{
  "n_layer": 10,
  "d_model": 160,
  "n_head": 5,
  "n_kv_head": 5,
  "head_dim": 32,
  "d_mlp": 640,
  "vocab_size": 918,
  "activation": "tanh_gelu",
  "norm": "layernorm",
  "norm_place": "pre",
  "norm_eps": 1e-05,
  "positions": "learned",
  "qk_norm": false,
  "attn_scale": 0.177,
  "bias": "all",
  "tie_embeddings": true,
  "parallel_block": false,
  "init": "normal",
  "init_std_qkv": 0.026,
  "init_std_o": 0.00581,
  "init_std_up": 0.026,
  "init_std_down": 0.00581,
  "optimizer": "muon_variant",
  "lr": 0.00176,
  "lr_mult_o": 1.34,
  "beta1": 0.93,
  "lr_head": 0.0046,
  "grad_clip": 0.5,
  "warmup_steps": 200,
  "schedule": "wsd",
  "decay_fraction": 0.76,
  "decay_shape": "linear",
  "final_lr_fraction": 0.0,
  "batch_tokens": [8192, 16384],
  "seq_len": 1024,
  "doc_mask": true,
  "train_tokens": 86990000,
  "steps": 7115,
  "dataset": "wikipedia_en"
}
Each number is 128 + 32 x the weight over its row's rms, rounded and kept within 0 to 255. Layers, rows and columns count from 0. Numbers have three digits each. The size before them is the row's rms in percent of the matrix's.

# up: layer 7 MLP up, 640x160, rms 0.0829, rows 585-639, columns 128-159
# down: layer 7 MLP down (transposed), 640x160, rms 0.087, rows 585-639, columns 128-159
up585 111:132079132145159085157118157181100146080126131137123121178162105077078126221153112161158146181124
down585 111:138114114090205220154095130127156163124106156086156081158031109123150133163101136134120131165081
up586 110:062133132153057087115114105090134129187130152164096129075186150115074206147139147147153124095099
down586 108:145137151116106187138172157117111084131140066134105154101099102104181182148105104120119160132169
up587 119:133110136152117137135129113107137102118091162128159165124131123094106140145127103162071099109153
down587 103:152150113141146152134111082142154128175165190095132091062124118142125140101149143136081122087112
up588 094:119090112058103155118118101128158166102131122126155088139131116126104087099141165123150062086142
down588 096:141125103127087084165122143096127141114127139132110199113070149204164121090085152154104139099197
up589 098:143188141080105164107162159159143084134163080124070165144130084183163148112124108146137112147105
down589 094:118162169088143141097114149163138100136080086171130102127169130069183133128108153197100044085162
up590 103:205111145171122120122110157177153163109103082136107105157160112075096067179175107080159113108147
down590 083:103077111132091131126093152095117121128151125148125134098136127208138135081110092150139121096117
up591 094:111117108104156151182108148162084122188119098108146127140132115108147099132182123129166064121125
down591 093:152100110077146076157072132151136129118198140169105173113128127108153162087152162152113106126142
up592 099:077126129100148132131158101162154168179182135164155158140100133120107136169138111150128112092128
down592 102:152133144126144126090083130123107093151091136123087113125136143133115136125128139139074112111136
up593 096:190083151100105139110169090115156129101115176052120033106150132114096113172131092123109108164131
down593 099:145077118167117055118078118109099106151100107071076173172128156153125125147130128103191099084129
up594 098:137131096105123134092174088190086170142174121122140170120121186114160175167151100131101123145095
down594 099:093120099082193182107133088155160099144078132145085182125106171092098152139149088122151051124127
up595 094:129127115161120101140146168171109103161111159171149068095074191140101131085149125110115114073072
down595 094:135138058140109160131145166137143101114148145102144080136118140170102097116105101095146095081121
up596 100:103136112112157169112092158157133043176173179153128137090107170106064085103110111078160129144182
down596 097:207099131165114132108121125144165170177166158195158117136106064090101115119117109081160113162129
up597 105:152114098083115102114141113135154119132113132104104182174198130123104115146056113149160174127086
down597 105:106123094126112127133157110199104119171167153094169193133112094126147062091099128105188159087110
up598 096:188089140093159127148057122086160160080134180124111131124113098091117090140149103138184123132124
down598 096:066149125195086096142217122099089116085132134117129105136128114162097109095188160142112095133114
up599 095:133087090120195136110098089189091127084107139148141112171093125112142122124133140114131122072105
down599 104:132116121071133178155179135127180084148117073087150151105149088126146097145127131104138134101204
up600 104:170068129119126126110137126229077135090152105094139149093089138136153105194143164122167137152079
down600 099:112140104092167138142156127199132104053136154117105189118110156120123122075155127064131125135108
up601 097:127146113135120138156118108190135097155132114097150133121154043133110192110171130129126113161123
down601 087:129078144138122164191138082120078087123093128088157141097049164107125047090110126138114201120179
up602 106:152119146108099070123148130118097131092103054151150117161142118094127121082132188155136151072091
down602 106:152145183121097144107110127134173183081125123087126101192162132146172175113087099093084111126100
up603 087:138103144128101082190114145159102138139185113174124100161159134141146029130115111116133136138139
down603 086:116102103139176108123111058115129100152158120161127172122127122105129159157156153140147156170149
up604 101:126109145170165132145138101105121170157128144127151123146117170065086078114137141116168140128105
down604 103:184117117194075168112132107121120180154199160104163116160153113164041144118149118120153133146102
up605 096:117099165153121142152118150144120055116190093112141102119128084109178160096168156166194109095127
down605 098:153159107159122106160143186115084102139132086083086155103133140179121153100072123116195049188097
up606 093:161139088091128167089115100116137077126103133109121075095109101094160099111140188109134109000185
down606 091:115094087091117110109122028156128107153120148109082161124098173122193118097121150085136069102127
up607 106:148139090163146156158116166118137135173096193105073129172144109097140102214155155131137100132089
down607 103:081168074141116125119182176140171129164136093126121161167154145087078158141154142159139121105099
up608 094:114141145147166151045175175114066130094153099135131119150133155098159160152181145139152188024149
down608 105:165080155091127150094098113148205082129104117115124137092174129201106160128148085156095208151193
up609 091:153135111113141112135083125112129137077136110127120108083153188131140152108083156112177160102081
down609 103:149118156098153129135105110135157139099109129128106115120125119156082169150141165083088170128118
up610 084:129168169086188138081132073102126119108080120110113117155182160132061110139099077075166071162128
down610 086:136137084128064148186128142099118148143091112127136169097137157095127106128169121152077142156106
up611 113:159118124124126150111136113136094125098108071145141131144142147137188105159151169115116142143157
down611 115:091100163116165123136173190122156134132075087142105095136141083148095156150094095113143145082168
up612 103:157113183155123148160183125118084092158140133056120103110139132108100129177161143134119165170096
down612 107:178155073115175105136127104158124123088148115171124108163166082128132193153119112163164115128101
up613 103:087087140155170165141163133097114155152120129123134123149147082218132189138102093176113088150166
down613 103:180106120161135075128131157111121115139132148106113139148150164129101098094136104114154130123151
up614 096:100130151141131152154118111145060100088123132153133129185108154105138116105176076124174043164085
down614 103:107139075119133137138112130110092166139117115090122052097150085121148169136137172142154132102137
up615 101:148138095100136163171119123112183172113148066144107118136067130255122112120075089111148167105150
down615 097:142150182121110193097090072136132080124093125176084167156085138133130157150153157179187123128163
up616 093:151141154148132154116112185102112167097153069141126120143094104151123146153073114074101170105112
down616 093:092099136136159119133136144110100151104114133159086174110157034122138143116136147133117093157122
up617 102:157096102129114130123116145103091144133141130156143133153122191121054097159164076164128056181186
down617 091:158149108153089069107211132142115122142137164095102162123074225118094125154148154154132134146101
up618 093:180080119113128113121133111116111128167184110175100169170189128096127109155116138138134149112124
down618 088:204152114111111079118092105133147128133147122120132109067104143126125121119034131111108166163160
up619 102:102091144196144095117046160162098121114093170152073160098107107134112121094127095143149132168105
down619 100:145151148096217108080161106136113106121161104101190062147113126101119109103113152076136151086126
up620 100:103061078136083104136129066110121147124087133192171129099116132106083121100140143112141169125127
down620 096:086169134131136170127153161117144104116179144159124102126100102132103138205105085113117154115081
up621 090:166116144182146127117154158182125170137108075151174129156159149161157137165120083158114162080153
down621 092:134162108140122084113138124140165199117059106121133133102231153102173151145186178136107122170137
up622 098:161143155118113085163160137168206142150138161118092112137136132121126145137123091076200179093113
down622 101:157167149132085118145169125104159162172127138124172149146127055159136132124087133147117144157129
up623 107:141098132128102162188132126143164210114136142098140107195151143108176157120138121125109124132053
down623 108:170122156095115092172089112116155086136128127113207141154161111086083055129102176084128147147100
up624 101:104163120072119066152096157126132134123162133117080127089123095114165176142186115153116117136087
down624 100:167120142138130093052167113133172059087198112141159116184179135094168167082103072128169090105084
up625 097:101137146173102087171146145149094174187103152122094137130119144174117225190144118135149145115141
down625 092:151101139129122158145099072092144075127122120166127104083101130073101137130118211115106139061107
up626 100:150100144131174118127124159161164173153086136114148214104099074204162114085133128134069149146116
down626 101:102134181122206190144028148127139145086158124112138113072108112119158071146153145121146125098145
up627 101:158106132117157115141151134151135070061120135168162112167200124110167129171134164134223078150101
down627 101:187114165088115194139141134121118165036096083149160129085160084160130169133172119184140121129114
up628 100:153162184097086120096067134127138113169077120138093088138174100126141125102102169111104110110099
down628 098:166129157155163084046064105112141097112094116150101110142128183096148147166164124054100094118161
up629 100:214148118159120118110093139102116099116168114161144086155091168173125135141139168133124079091108
down629 096:177061128132123191099092102175139136150115191144095200144130134055144121121132102123124124107150
up630 095:146171115120134106150112175144111113129142120144116091056127123133086098168093181195156147132143
down630 103:163164115144137231088144062142112110168108156165140209121098134153160114147166104139121106122106
up631 099:112123122121196147081110170126081180077147093131177145149146101207193104108157103151086104090125
down631 097:137153062120111120105102157210145106166145142130145139138093144165107105125089140153130098099100
up632 094:172099125149120063121175111109137149093184117106111082118082055145118081076100055143127093131088
down632 089:101193147120136101147107144145101115214101143124124156145122085137075106132071171110125118072081
up633 095:189141201112135148150069112112104127116165099156105101113133101122119152136135083057146156119097
down633 097:129158129105138137070140171122149153089155103163084113160129148162145205116121124194062135106145
up634 094:106123159113148171103128162133152133126133130083111157055095133039093189213131113123183113117130
down634 097:141166179182093137123077170101137143076125141169115155100135135082066207157106142143139135138117
up635 113:150132114153120137148083102096116062145114139105149171142146074163115130146114156123102159129191
down635 114:141128141159051128129124143150103100052098140119160104069156129155111157085087117123181152084155
up636 098:148036109138211129165135079181084163156186112117135126160128103122132116167167174064123149143126
down636 108:139152104093152144084103113122105110112121157148131168048099112154134098096151140163090164140115
up637 095:094067109144145145176159160114176182152093166132162115155150132120186079077146121102187151164084
down637 092:148150137143101118118141104157095112095157138135177151172184144108136103219079090196136135123116
up638 092:088166156130106122130082173143110116144141081162095143121180160094145141090117113118141070096126
down638 095:133145155163119117116175129155050082073083159139133160157141113129129124094106171090081156168141
up639 094:143118116110054145127109162101177105140109079121101134062078143131129050131108133121180103168161
down639 089:177186131104171132162152088085147101111124129113139139170138152144086157108125223123189093127174